config.toml
norm_place = "pre"
init = "normal"
init_std_qkv = 0.0363
optimizer = "muon_variant"
lr_head = 0.00434
schedule = "cos"
train_tokens = 264000000
Each number is 128 + 32 x the weight over its row's rms, rounded and kept within 0 to 255. Layers, rows and columns count from 0. The size above them is the row's rms in percent of the matrix's.

# layer 4 MLP up, 1024x256, rms 0.134, rows 986-1012, columns 0-127
size [ 97 100 101  96  96  95  93  99  97  99 103  92 103  94 105 108 102 103 100 102 101  97 105  99 104 100  99]
[[104 153 130 123  90  87 131 140 117 137  87 158 162 163 130 143 140 137 175  91 133 103 152 113 123 142 152  89 122 110 152 118 143  42 138 191 132 110  85 162 139 191  98 165  96 159 108  89 153 114  76 124 112 170 147 141  97  87 161  78  57 150 133 148 139  88 136 136 163 142 111 118 203 153 120 114 211 128 118 175 158  75 126  77 155 125 132 116 100  99 159 106 154  88 109 191 135 108 145 102 120 115 159 130 139 152 121 121  74  87  59 101 159 135 130  94 170 137 133 156 190 123 125 140 163 124 183 124]
 [123 157 163 193 101  90 108 116 156 126  92 141 142 130 127 123  55  78 128 106 148 106  57 124 194 174 139 126 173 116 123 116  96  95 148 143  83 138 121 120  98 117  50 159 160 119 123 151 112 102 158 224 111 173 106 125 167 187 156 123 150 193 143 136 166 134 112 142 137 118 114 150 108  38 109 159 146 104 142 172 237  85  73  70 151 103 122 135 169 128 116 111 114 101 110 152 167 142 107 154  86 135  80 121 104 106 148 106  94 173  97  90 116  93 167 181  82 105 157  77 136  92 152 153 109 100 156 120]
 [ 44 107 175  95 106 137 140 143 121  75 103 130 135 172 163 140 126 112 113 143 161 106 138 170 134 134 161 150 150 111 149 101  96 190 142 132 114 147 109 119 130  96  99 141 133 115 185  99 149 135 137 105 101 146 113 179 126 136 113 116 173 144 184 117 137 154  98 111  65 188 164 128 143 133 120 120 128 104  79 162 153 111 143  90 123 143 149 165 116  74 166  67 128 138 154 127  88 168 169 148  62  99  85 129 169 100 166 129 135 197 145 130 126 143 167  36 170  63  97 114  88 153 100 138 127 160 122 156]
 [114  95 124  84 120  80 111 122  97 168 159 148  65  78  91 147 178 140 146 103 184  52 151  73 106 120 163 109 147  64 146 182  75 151 127 141  80 120 112 128 191 116 107 130 101 159 139 134 172  80 112 121  76 178 100 100 156 122  86 109 109 130 139 169  94 130 114  52  67 149 127 130 161 123 174 145 151 111 117 102  91  90  97 135  94 148 131 135 120  81 133  73 118 147 146 184  96  99 164 175  96 149 132 120 125  94 171 133 170  91 141 121 131 166 150 174 125 150 147 132 140 155 142 171 143 154 163 148]
 [160 145 100  87 103 102 137 100 147  95 148 131 157 108 154 122 138 147 187  79 188 106  94  67 117 146 147 165 147 131 162 130 133 115 162 101 104 139 116 146 102 166  75 154 124 136  94  67 100 141 150 122 106 173 161 159  80 124 112  81 100 109 120 207 182 143 105 104 158  74 190 145  66 130 166 152 176 177 128  84 109 153 121 120 112 108 103 135  88 126 150 158 107 165 118 133  70  72 174  66 110 184 115  46 139 139 146 114 152  16 137 155 120 142 133  90 132 121  86  69 118 141 109 139 159 124  79 122]
 [107 167 154 135  93 147 189  45 160 118 107 103 149 108  48 182 134 175 129  81 147  61  99 134  88 150 170 113 106 145  99 205 116 212 167  92  95 157 198 140 126  86 117 107 115 160 130 160  82 109 176 166 124 164 152 127 194 114 190 121  95 125 148  66 154 111 148  99 168  79 145 153 100 136 143 136  82 127 129  70 119  79 138 102 123  81  80 174 127 173 116 121  46 158  61 164 115 120 157 185 141 127  91 156  90 148 158 107 156 121 100 151 126 104 120 206 136  43 126 140 163 135 118 123 188  82  80 132]
 [ 53 163 118 144  95 141 134 102 153 136 143 111 108 131 147 115 132 104  82  98 126  82  86 140 149 131  74 113 161 200 145 140 120 153 169 125 145 128  87 149 117 186 115 145 124 101 148 170 126 118 139 164 128 167 195  87 159 112 144  88 165  74 107 129  69 146  79 122 212 144 104 176 148 160 133 140 134 183 124 111 133  95 135  95 136 119 148 154 114 139 165  71 150  76 110 145 153 119 152 126  93  58 190  74 135 138 115 177 123 142 118 110 131 136 116 116 120  91  83  89 133  92 178 108 140 115 131 100]
 [109 136  86  88 150 112 157 128 102 154  88 160 133  59 126 109 144 145  93 110 171 171  75 211 121  85 135 135 112 133 123 179 110 135 134 135 110 136 141 129  88 137 129  74  65 117  99  91 175 160  82 138 135 135 109 129 108 156 137 161 114 134 136 112 145 161 133 124  63 170 149 125 189  94 137 151 100 136 134 215 142  97 179 197  96 116 147 104 132  98 107 138 151 125 147 109 170 154 130  95 118  60 155 101 109 109 142 139 160  77 150  98 163 154 141 111 147 151 118 210 146 135 110 107 159  70 144 114]
 [109 170 152 139 191  93 115 103 171 137  80 171 124 144 130 163 120 178 119 145 120 139 122  94 123 120 158 100  90 200 123  83 105 152 168 140  67 128  81 145 122 183 141 182  50 118 109 140 185  74 113 120 134 124 140 161 104  88 134 125 112 138 108 109 104 149 167 129 122  95 146  93 124 132 134 107  83 109  99 116 104 184 112 166 127 128 128 165 105 114 125 149 101 170 137  77 143 138 126 135  81  89 134 180 134  74 128 118 179 104  76 162  97 163 123  44  97 179 142 197 171 174 129 142 144 112 126 148]
 [ 91  89 127 184 182 126 112 129 167 173  85 122 118  79 146 140  97  83 104 125  45 150  81 172 144 133 120 132 168 116  78 109 137 154  97  90 163  89 173 172 129 141 163 136 155 122 141  94  61 128 111  97 168 192 117  94  72 182 118 140 149  78 185 113 129 127 182 142 121 149  76 184 141 135 119 120  78  96 110 138 138 202  76 108 123 119 175 129 127 117 126 125 142 120 132 119 208 118  68 143 111 123  86  56 113 139 159 173 117 102  75  84 145 111 132  90 165 131 116  72 165 130  99  96 182 137  99 128]
 [127 117 140 110 153  81 123 174 118  73 147 151 164 168 113 105 152 125 166 121 110 108 102 132 167 138 177 149 128 131 138 161 145 194 102  70  80  58 119 200 145 179 152  96 160 144 116 120 180 123  96 110 115 158 128 128 116 116 131  99  95  91 127 107 146 128 163 145 176 196 146  98 122  82 110 146 132 132 157 170 170 106 178 119 130 103  92 125 169 198 150 114 130  74 113 171 118 102 135 126 197  97 113  85 136 131 109 105 138 118  90 162 147  96 184 177 112  48 126 169 160 103  74 170 141  87  83 130]
 [158 145 129  88 156 144 150  98  87 116 104 110 114  90 143 175 180 183 155 150 135 115 125 134 163 156 130  85  97 156 137 115 126  98 169 134  95 130 184 153  81 130 111 106 131 120 159 177 138 139 164 113 100 111  98 155 196 151 114 158  95  58 123 145 109 183  74 186  88  82  74  93  71  84  76 181 136  77  82 157 174  98 156 133 152 113 130 128 133 131 132 174  90 113  97 129 165 143  88 160 102  51 114 144  86  78 107 125 141 147 133 114 146 101 159  85 139 148 166 158 139 125 121 108 107  71 155 159]
 [121 169 173  59 106 115  89 152 174 108 141 156  96 141 108 166 146 143 101 144 120 125  97 133 135 137 168 138 141 149 134 134 107 126 158 118 137 102 123 173  81 140 155 148 123 100 190 101  83 124 168 151 109 149 158  85  96  77 107 107 126 138 168 117 133 154  90  52 142 138 167  92  72 144 104 121 142  90  78 126 138 160 124 126 175 156 104  67 158  82  79 176 152  89  93 116  86  60 155 167 120 131 109 162 106 168 106 157 120 112 189 108 133  96 142  41 184 157 152 155 105 150 156 119 140 128 143  57]
 [107 155 128 104 108  79 173 109 124 157 111 129 124 156 117 102 149 120 128 129 171 101 136 112 153 175 134  87 131 121 157 127  80 135 142 170 118  94  82 104 152 128 138 132 122 159 103 122 161 126 166 161 165 162 175 151 136  97 136 130 139 194 101 190 107 243 144 139 119 193 123 145  74 136 123  95 148 121 164 179  94  63 102  76 143  81 100  85 147  99  93 120 104 101 114 130 144 118 206 117 112 121 103 114  97 162 100 131 171 106 162 124 118 146 166 121 118 115 141 184 123 216 114 113 146 189 159 105]
 [111  74 111 151  94 145 108 157 136 100 102 112 154 149 136 153 108 113 125 116 148 155 121 173 138 148 165  78 147 145 122 175 129 146 187  87 109 115 112  96 158 109 170 170 123  89 129 214 140 133 144 100 155 125 117 133  74  92 171 121  96 131 110 194 111 170 158 127  81 166 114 104 142 125 172  76 187 149 160 106 135 104  83  94 137 148 115 135  98 219 113 125 134 180 131 154 125 138  79 172 141  95  78 165 146 158 151  90 171 156 155 116 184 136 138 159 135  96 194 143 110 124 150 128  93 115  81 134]
 [119 169 145 132 119 187 161 119 175 120 126 106 146 153 126 103 116  82 100 209 143 155  95  98 121  64 192 106 122  56 133 146 150 175 157 191 116  81 153 147  69 112  73 136  99 119 148 150 125 104 187 103 161 112 160 139 100 120 168 141 146 107 109 155 133 132 124 104 188  85 127 179  75 156 139 153 211  89  65 122 137 145 110 152 139 113 124 126 129 138 129  75 124 124 154 104 105 132  99 101 154  94 109 112 102 143 171 101 108 142  95 118 122 169 193 178 130  74 207 139 156 158 163 127 125 121 160 200]
 [ 74 141 122  94  96 119 239 141 109 117 143  89 105 115 119 111  95 178 153 174 154 106  97  70 120 157 163  79 149  99 205 143 143 128 125 218 136  83 143  88 137 159  84 127 144 136 127 212 123 157 101  65  88 118 116 139 129  62 145 117  64 154  84 136 121  98 111 138 107 180 146 140 118 147 181 162 143 117 171  96 112  57 163 162 103 136 102 156 166 152 117 146 104 181 131  96  84 119 180 120 136 124 101 201 124 129 141 119  79 116 124 180 134 151 129 174  87  93  85 111 101 157 166 146 111 137 109 114]
 [144  88 109  87 198  90 155 167 140 168 151 141 103 155 115 124 127 136 135 103 181 125 102 162 128 118 148 143 112 141 170 117 156 152 166 112 118 136  92 134  81 122  43 109 104 146 193 137 129 161  93 143  73  81 141  86 130  68 106 172 131  83  87  87 129 177 132  95 136 146 140 142 142 100 139 131 132 106 124 127 117 129 188 122 184  99 122  78 161 155 125 107 179 129 158  66 138 135 134  98 132 138 160 156 122 152 132 152 146 200  95 181 120 148 119 129 149 156 178 144  74 141  74 166 127 167 125 158]
 [140 115 152  79 192 190  90 152 117 127 178 196 139 120 122 127 141 139 158 177 106 104 131 156 136 120 144 126 122 165 154 106 138 134 180 153 141  67 176 152 120 153 156  93 143  78 148 138 159 166  72 124  74  99 195  86 117 139 120  73 157  78 108 172  96 122  86  93  63 128 110 132 127 138 168 118 104 123 166 108 141 174 101  43 156 153 116 162 118 141 100 123 149 139 127 185 114 118 105 144 120 165 105  99 141  77 120 143 127  91 214 127 150 123 146 164  79 154  69 161 137 154 180 105 100 159 103 122]
 [116 155 123 107 144 116 146 123 145  94 152 103 108 159 114 124 198 133  90 126  54 174 177 198 145 126 110  91 146 150 134 120 119 124  75  43  85 174  97 121  96 203 163 118 121  93  71 161 127 108 145 113 175 145 107 155 138 142 148 182 166 114 110 118 172 101 122 138 108 153 117 102 128 127 148 190 121 149 122 113 138  81 141 176 111 113 112  92  82 169 145 136 128 182  67  99 107  97 159 139 118 114  90 147 130 175 167 145 129 120 139 151 134 134  99 114 185 165 120 151 154 121 130 145 145 109 133 149]
 [142 196 109 123 164  83 117 142 120 130  34 132 166  94 123 157 158 174 120 113 116 125 152  86 105 135 147 123 107 122 178 129 104 157 190 125 120  89 103  86  93  94 102 120  80 127  93 149 143 138 156  62 155 120 102 118 124  67 139 126 168  81 154 100 108 170 121 125 108 192 160 118 127 174 171 111 164 131 121 162 149 167 110 158  90  96 139 148 109 119 171 135 170 155 182  71 162  79 159 158  89 170  98 200 142  99 141 158 181 144 125  77 124  92 110 141 170  93 123 169 102 167 175 117 137 132 117 135]
 [114  89 167 162 104 155 126 127 139  74 124 164 125 152 132 124 198 131 123 113 207 134 100 127 107 135 118 126  95  83 155 101 103 125  91 187 149 181  54 156  54  88 122 175 193 149 169 116 148  87  92 180 128 145 147 100  89  94 151 153  96 176 196 146 115 121  52 126 130 183 123 108 120 142 128 153 126 116 170 107 213 114 127 171 108  92 127 109 134 177 119 142 176  99 102 118 181 109 169  86 163 113 102 112 118 178 106 116 188 103 175 112 127 111 144 136 183  51 152  83  54 123 167 119  90 123  66 156]
 [176  98 113 137 193 154 124 165 118  80 183 130  68 166 217  98 190 139 162 113 118 118 131 114 103 108 176 112 148 104 148  98 138 150 153  90 110 131 110 103 124 119  88 170 105 166 114 155 124 148  89  88 102  74 111 110 114  57  99 142 140 118 176 130 123 150 125 133 105  49 135 192 130 193 125 129 163 169 175 129  98 105 123 143  82 129 134 165  98 132  61 116 130 124  68 136 135 126 116 104 132 177 119 112 143 125 128  98 189  93 110 139 151 109 112  90  91 137 102 207 114 103 147 181 113 149  59 166]
 [ 96 164 181 168  86 161  69 151  85 144 109 150 183 140 130 103 125  90 178 113 166 121 147 112 114 111 208  66 107  81 106 113 153 147 155 131 143 177 172 111 118 145 149 120 158 144 131  95 218  95 151 180  94 120 110 111 109 163 144  91  87 102 132 116 176  97  79 119 190 138 185 150 100 122  77 160 133  97 154 134 127 147 157 140 170 169 118 184 158 160 177 140 117  99 154 100 134 122 171 182 101 130 104 139  97 114 126 152 141 132 146  90 115 149  81 109 122  92  96 101 173 137 182 101 121 124 165 121]
 [154 132 131  81 128  96 170  88 107 115 100 115 113 146 143 132 154  65 132  93 136 155  96 103 115  96 152 123  79 168 105  86 120 119 210 140 169 178  49 141 148 124 110 148 154 153 111 191 139 144 162 138 111  53 141 173 130 117 192 173 131 120 136 161 200 136  74 120 149 136  91 160 126 156  63  89 124 154 141  88  92  94 172 107 115 153 148 197 186 119 106 103 113  93 110 120 160 126 118 177 107 112  71 189  63  78 178 165 124 132  97 131  82 131 151 133 173 178 143  97 110  99 139 132 139  94  97  93]
 [133 105 165 103 123 123 131 114 105 107 126 147 146  62 182  77 150 153 187 153 133 105 118 133 125 104 134 154 146 182  93 125 171 142 108 142 169 111 149 152 129 160 160  96 121 125 165 191 116 125 140 152 164 116 178 164 125 160  65 150 140 154 108 192 158 137  35  88 173  60 114 146 111 151 104  45 174 126 113 113 110 112 144 120 169 108  96 119 177 135 122 139  80 164 183 141 133 106 110  91  96 108 109 127 121 151 124 124 175 130 165 105  55  78 167  86 119 135 134 129 163 147 147  82 118 180 148 117]
 [130  69 151 109 162 117 165  93 121 155 155 138 143 112  87 136 115  97 102 148 106 197  83 143 126 183  77  69 117 134 136 105 143  73 149  94  94 167 144 141 100 113 113 117 119 113  61 125 167 129 152 173 124 164  91  97 153 137 180 113 158  67 147 105 175  90 109 121 111 107 164  81  98 124 104 116 129  57 170 160  84 104 118 113 143 147 130 209 124  88 146  55 106 179  69 126 141 108 126 157  63  81 120 158 100 131 118 137 125 134 124 122 133 127 111 104 153 157 126 173  86 136 189 149 140 150 150 142]]
# layer 4 MLP down (transposed), 1024x256, rms 0.0666, rows 986-1012, columns 0-127
size [106 102  97  90  89  95  87  96  99  94  98  97 102  99 101 108 103 105 100 106  90  90 102 107 105 101  99]
[[ 78 114 110 162 121 122 144 137 110 165  96 124  83 128 152 145 108 123 116  97  90 156 121 100 157 118 157 116 144 102  99  94 125 173 151 105 158 128 115  73 129  73  82 124 157  97 149 146  98 167 122 111 130 189 111 124 137 174 193 141 235  93  92 186  99  91  86 159 119 155 148 113  98 178 128 115 141 131 154 115 150 153  83 133 144  72 109 175 171  56 121 138  85  78 147  95 135  99 189 145 127 114  77  85 105  63 142 129 121 161  68  81  87 134 197 191 122 134 112 154 166  81 128 147 141 126  70 148]
 [117 112 167 159 123 105 118 107  81 151 161 131  75 100 142 151 139  65  79 110 117  71 136 148  79 158 115 161  92 106 133 141 119 112 109 125  74 122 104  99  98 184 139  78  97 133 147 140 178  80 128 106 181  72  56  87 106 174 125 103 148 178 152 143 142 178 109  93  83 152 175 119 117 101 146  50 156 137 135  98 137  92 150 175 126  97 126 120 131 139  84 148 119 128 137  93 181 135 111 133 110 143 151 123 161 219  93 134 148 111 120 159 124 136 104 120  92 164 120 104 103  86 158  88 193 118 133  74]
 [173  99 152 188 111 114 105  98 142 134 127 169 109 148 161 149 152 105 108 121 220 106 131 172  78 166 110 173  40 164 119  76 170 116 108 152 153 101 170 102 103 153 119 166 155 102 196 165  53 128 138 137 124 109 139 122 182 141 142 153 124 181 117  71 123 118 127  91 156 148  95 125  91 142 132 149 135  95  76 132 116 107 148 103 159 134 134 129 160 103  60 106 156  88  78 144  93  60  97  88  97 176 153 126 127 173 114 110 139 153 116  89 105 136 131 116 132 111 108 172  94  82 108 156 115 148  37 129]
 [194 123 102 131 154 104 151 142 154 153 169 152 168 153 155  88 150 121 107 139 118 194 116 182 194  91 146 102 124 132 184 101 139 145 124  99  99 112 168 148 128 127  98 112 109 115 158 113 147 139 179 136 152  72 169 177  96 159  97  96 175 107 156 128 141 132 124 176 146 118  92 168 110 106  98 120  85 148  71 138 113 129 150 139 105  60 116 163  49 135 100 120 159 138 118 113 148 159 194 170 164 119 125  25 135 149 120 127 148 187  87 105 123  91 111 177 117 101 113 139 187 103 140  99 138  74  99  92]
 [153 137 205 165 137 105 120 137 195 124 118 162  81 140 144 153 152  78 156 131  90 103 118 171 201 113 101  95  95 117 108 111 122 126  78 157 137 121 162 135 118  99 125 122 129 170 171 184  94 146 142  95 109 127  87  92 166 150 171 127 147  82  99 114  96 129 150 115 116 122 189  91 123 118 101 126  85  70 130 166 121  92 130 137 130  76 160 159 101 144 130 151 150 120 106 112 206 126 122 206 115  92 136 154 129  76 138 126 101 159  73 110 138 117 136 128 160  92 187 116 128 102 183 136 109 128 133 180]
 [150  99  67 152 110 174 115 120 110  87 168 156  85 112 120 127 116  99 154 144  83 197 184 148 149 138 158 130 175 142 152 145 129 140 133  70  73 114 108  62 112 104 172  93 145 152 135  85  92 156  74  44 161 129  96  94 111 130  86 107 108 150 121 140 126 123  68 134 168 106 113  95 134  84 153 142 165 148  60 133  97 119 176 144 123 116 134 143 161 138 162 115 105 128 110 126 131 108 179 119 112 104 121 126 163 189 118 109 112 149 111 127 115 102  91 126 119 140  98 159 118 183 120  98 100  69 124 136]
 [112 108 163 120  63 114 118 149  86  92 126 180 104 109 117 105 119 136 171 127 145 126 100 179 172 130 207 121  54  84 106 142 111 142  91 166 134 104 144  91 125  94 112 141 169  82 117 155 102 138 100 121 145  83 157 175  67 153 167 127 129 171  97 111 133  77 136 125  81 129 105 126 105 139 164  89 153  87 129 176 165 202  35 154 102 160  79 142 180 137 119  87 150 166  85 107 150 153 162 163 173  91 166 150 138 135 154 158 110 114 107 121 115 116 180 217 178  82  86 131 114  75 152  77 154 132 151 127]
 [171 103  99 104 120 143 162 150 110  97 113 152 134  99  69 123 129 108 121  61 110 109 126 131 147 110 106 112  68 155 212 145  72 127 149 110 141 110 157 132 134 154 150 123 132  88 161 101 109 110 150 142  74 200 127  93 164 112 144 168 118 126  82 192  81 108 135 107 103 159  96  53  93 136 135 108 149 177  61 142 120 151 136  95 162 121 129 127  74 110 116  86 144 143 158  90  77 157 169 122 136 122 125 133 132 128 119 115  89 147 113 147  96 161 116 145 120 129 129  87 135 137 144 118 125 138 147 144]
 [115  92  98 140  71 102 112 119  95 153 127  69 106  92 121 137  64 115 154 147 152 151 166 125 104 124  99  70 169  94 122 124 135 123 126  85 138 102 157  78 116 105 134  81 145 142 172 175 113 117  46 114 110 161  81 118 116 182 171 137 103 200 122 170 158 181  89 122 125 154 105 125 150 100 118 158 122 193 139 160 170  96 125  62 134 129 133 121 133  93 127 147 114 116 117 198 123 131 183 142 146 136 151 136 152 195 106 103 157 139 108  92 133  85 191 192 148  63 177 124 137 122 156  90 132 132 152 121]
 [166 111  86  90  62 145 166  95 164 108 133 114 125 204 137 191 142 156 153 105 125 138 118 139 131 162  78  95 116 138 175 116 124 126 175 128 113 186  76  84 124 124 181 119 142 120  96 175 162 136 145 156 112 144 106 178 166  95 126 112 123 152  88 114 120 154 132 109 154  93 145 129 121 109 150  78 125 120 167  93 148  89 150 122  99 151 100 195  93 159 160 132 145  93 174 124 105  94 174 130 105 116 245 159  94 133 107 109 134 141 192 153 113 159 111 183  98 109 149 165 113 160 161 150 160 135 192 102]
 [147 108 136  56 155 104 148 103 162 111 140 170  93 140 144 133 113 106 172 118 135 150 156 137  79 104 152 158  97  81  91 195 137 136 106  63 163 174  98 137 156 124  97 151 104  70 166 152 141 145 191 110  97 131  94  98 135 106 144 132 122 180 139 134 168  48 125  86 129  93  82 111  70 150 126 100  63 101 125  75  99 127 137 141 174 155 147 193 140 119 141 156 150  64 127 115 107 184 171 133 159  88  92 104 185 135 158 118 123 110 149 150  83 127  97  81 112 152 163 111  91 150 129 105 164 114 159 125]
 [ 87 102 151 141 161 157 152  82 150 125 135 135 164 180 163  95  69  92 114 123 119 182 130  99 172 125 124 129 152 162 153 104 104 100 122 109 135  81 119 138 155 103 149 168  94 163  98 152  90 138  89 172 180  98 116 120 157 136 173 150 101 159 168 119 113 121 187  99 225 129 123 163 119 105 183 124  47 160  92 104  24 152 107  90 149 164 136 124 162 124 112  78 143 139 178 102 125 116  97 135 103 128 193 131 148 118 135 138 117  78  88 102 165 167 120 179 104 105 108 172 128  77 134 104 112  72 160  88]
 [100 120 144 144 132 100 165 232 139  93 195 155 150 194 160 168  91 135 116 115 113 149 147  92 181 130 124 119 147 143 153 144  86 135 110 102  44 106 187 121 104 151 180  99  98 111 133  96 114 174 129 176 124 149 103  59  78 100 151 142 106 168 143 107 153  87 125  92 147 147 110  99 121 101 151  78 109 134 137  70  58 122 142 161 150  99 144 132 142 152 151 119 151  95 116 162  93 106 125  91  54 126 148 124  83 142  94 131 105 113 137 101  87 119 165 113 210 153 151 150 148 166 204  98 107  77 178 122]
 [100 131 140 156 153 162  77 135 131 165 132  64 106 105  75 130 142  94  98 131 103 157 136 130 168 133 104 150  39 117 129  99 154 102 143 145 159  72 137 172  79 147  64 213 158 127 195 162 125 102  90 145 145 175 135 155 140 124 116 121 146  62 169 124 122  96  96 125 148 158 169  89 185 152 129 125 115 131 100 106 154 165 175 142 101 146 166 115 118 180 132 127 142 161 184 104 119 124 103  63 131 141 130 115 115 108 128 103  88 188 107 156 138  87 114 129 174 137 111 141 114 114 130 141  58 100  87 158]
 [123 122 116 115 190 201 155 153 136 184 158 118  99 220 112 105 166 130  84 156 165 173 117 102 178 128  91 119 149 126 132 114  64  78 104 114  90 148 197 122 172 148 121 114  72 111 105 152 139 125 121 158 153 159 135 104 123 109 149 143  98 116 137 125 102 108 150 161  86 120 109 101 132 107 140  89 144  57  94 123 174 156 124 115 137 142 148 160  79  85 116  74 150 126 126 118  67 116 150 152 132  78 104 110  88 131 105 105 103 134 110 108 155  96 176 122 190 109 121 173 141  61 116 188 112 147  97 120]
 [107 125 146  94  66 126 156 128  95  87 128 110 119 121 117 129 139 110 129  65 174  87  93 114 104 131 136 152 109  96 111 163 124  95 116 119 122 166 160  84  63  86 128 119 125 155  91 137  82 148 133 100 148 174  72  92 125 129 171 147 135  78 109 165 127 134 117 131 124 107 134 118 129 148 177 146 106 149 108 139  86  81 153 122 149 156  76 142 125 145 127 125 179 178  94 159 153 128 107 129 112  68 123  30 176 176 169 113 180 173  92 130 144 146 133 164 115 171 149 113  80  94 119 200 141 195 153 121]
 [159 172  84 157  80 114 134 136 103  99 139 106 184 146 130 126 113 177 157 122 151  82 122 124 154 121 136 117 187 148 129  60 125 147  80 155 185 109 161 113  75 176 155  63 174 105  82 124  75 112 139 167  74  84 168 126 132  99 137  92  98 104  62 140  58 161 154  83 154 199  78 129 159 130 123 123 163 163 122 127 142 158  83 138 103 141  94  91 159 169  80 176 169 128 138 156 148 135 131 148 188 130 103  70  85  79 152 156 119  85 145 154 119 151 167  89  86 132 139  93 150 112 115 124 143 134 141 117]
 [144 196 108 155 131 173  85 192  54 164  84 102 140 138 112 174 170 141 139 136 223 157 118  82 153 108 128 101 113 173 117 164  90 151  46 136 136 153 150 105 138 144 146  89 159 158  76  92 109 121 132 139 133 113 175 108  99 152  67 106 134 155 165 169 142 167 130 132 126 105 191  84 169 146 131 146 105 166 147 126  82 121  49 137 120  60 168 131 133  57  90 134  79 109 157 126 129 134 123 155 138 145 133 129 140 111 103  70 134  72 129 102 141 124 186 103 132 100 148  88 115 155 143  82 142 145 128  98]
 [140 151  49 138 153 119 136 109 203 122 142 138 150 138 121 179 158 178 120  92  92 162  97 152 118  95 101 130 102 106  91 131 125 127 134 118 181  88  99 110 110  89  92  97  55 165  88 125 124  93 157 111 126 119  71 169 138 147  75 145 120 136 128 107 135 103 122  81 171  85 138  92  65 149 129 130 166 138 110 154 105 159 109 144 102  96 159 144 116  76 124  97 122 158 127 111 108 164 119  55 135 118 109  97 166 134 171 114 109  83  83 140 123 124 130 116 119 142 127 141  77 110 113 103 135 107 152 139]
 [136 133 127 145 155 191  64 163 142 177  91  77  96 148 165  49  91 140 163 162 170 109 124 157 119 153 109  86 192 131 159 110 119 142 103 143 144 122 149  60 123 178 104 174 189 161 131 141 121 104 149 123 157 152 131 148 111 121 122 129 144 137 100 139 147 168 133 134  91 132  49 155 109 132  92 161 111 104 154 123 100 152 141 135 149 113 159 102 151  61  25 137 117 133 190 118 156 148 178 138 164 154 180 135 161 105 144 111 141 177 176 184 116 100  69 155  66  90 102 134 150 150 114 136  96 113 110 121]
 [ 90  89 141 158 102 165 146 116 113 156 104 152  80 110 148 150 157 108 126 175 146 179 131 128 224  81 124 100 153 144  86 108 171  98  77  89 106 121 133 166 129 128 159 110 132 155 142 131  91  80 204 132 119 178 111 115  92 127 138 130 138 135 106 105 173  80 155 116 142 117 143 145  57  84  81 140 134 112 156  73 112 115 162  86 135 184 110 108 118  98 114 145 123 110 126 188 108 159 133  94 161 148 131 123 116 150 188 199 146 100 114  89 170 139 133 149 145 171 182 133  71 161  97 119 103 156 151 138]
 [185 111  91 116 151 139 202 129 157 178 167 171  79  84 165 148  96 126 114 137 108 145 220 156 106  88 154 105 102 149 167  85 121 120 163 137  53  99 137  81 129 132 104  67 129 153 151 112 102 126 146 104 199 120  66 192 191  67 122 159 161 120 141 161 155 128 121 125 142  89 130 171 151 103 163  72  81 139 114 138 100 126 149 109  76 147 154 176 163 127 110 135 150 118 141  97 104 167 138 165  91 165 117 129 174 117  83 159 105 155 100 100 183 104 161 131 102 138  86 148 131 129 167  92 129 106 115 139]
 [134 186 114 126  96 164 133  80 129 115 109  98 118 149 109 189 150 158 126 150 127  94 106 215 130 122 114 134  95  86 168 138  31 121 166 126 121 106 122  76  67 135 101  77 169  85 190  89 107 112 163 106 117  95  78 163 106 118 136 141 190 101 114  80  66 109 149 112  70 151 149  96 127 124 186 118 146 119 130 115 143  92  84 142 175 128  85 110 143 177  93 184  87 139 157 142 128 119 114 159 135  72 146 157 114 100 135 116 127 102  98 216 109 151 159 136 100 129 145  88 141 101  99 130  94 116  79 127]
 [137  70 114 103 118 172  67 125  88 140 138 154  69 124 134 124 113 164 111 121 140 142 133 122 108 137 120 155  72 134 151 147 144 117 163 170 181  82 155 137 119  73 170  91  56 113 132 106 162 111 125  55 130  81  91  84 117  89 156 142  56 167 119 113 109 114 183 153  81  80 108 101 154  87  88 140  66 183 155  99 149 124 115 157 114 103 129 134 146 180 132 149 155 220 122 133 115 141  97 153 220 184 147 151 104 154 122 131 113 157  88 167 151 141 121 184 104  68 114 120 112 146 101 161 150  85 138  88]
 [164 110 155 136 100  81 109 102 123 136 140  88 131  68  80 178  99 114 218 132 166 171  74 158 122 107 162  63 164 128 117 142 150 106 167 149 153  99 135  92 143  85 137  79 145 106 136  78  97 149 110 141  97 106 137 105 159 149 125 137 191 100  64 128 132  89 155  86 183 144 143 178 119 112 151 174  94 105  80 135 143  84 141 134 124 106  77 136 140 165 135 157 107  85  93 128 122  85 101 146 104 113 194 196 107 126  97 145 122 107  80 133 102 121 105 178 153 115 149 108 166  73 111 191 111 131 126 120]
 [146 150 101 117 134 100 157 170 199 124 143 137 164 129 145 122 133  85 121 166 163  71  97 111 161  25 119 130 128 138 184 129 104  90 168 108 106 103 122 152 118  85 166 156 120 141 102 108 108 124 115 136 114 125 125 116 120  74 128 144 144 102 135  88  82 137 196 110 147 168 131 122  75  92 172  98 153 116 155 121  93  98  57 134 110 134 128 133 137 112 173 176 137  61 145  79 126 179 111 131 197 148  90  97 155 152  85 160  61  78 111  89 134 221 100 165 117  84 170 150 134 124  65 163 138 127 117 101]
 [ 75  90 136 113  89 115 110 132 114 110 129 159  64 161 140 156 160 154 126 168 132 173 112 126 135  70 147 157 129 139 169  98 100 158 153 125 167  97 101  77 116  54 145 143 178 143 165 143  91  98  87 120 157 135 102 137  78 195  55 144 118 153 102 102 110 165 129 117 123 178 121  90 103 141 156 143 100 115 174 168 115 173  77 103 113 160 171  87 151 177 143  82 191 105 147 136 122 132 116 137 101 120 118 148 162 165 149 102 153  73 120 117 179 149 123 162 191 126  97 114  39  58  66 137  85 119 114 102]]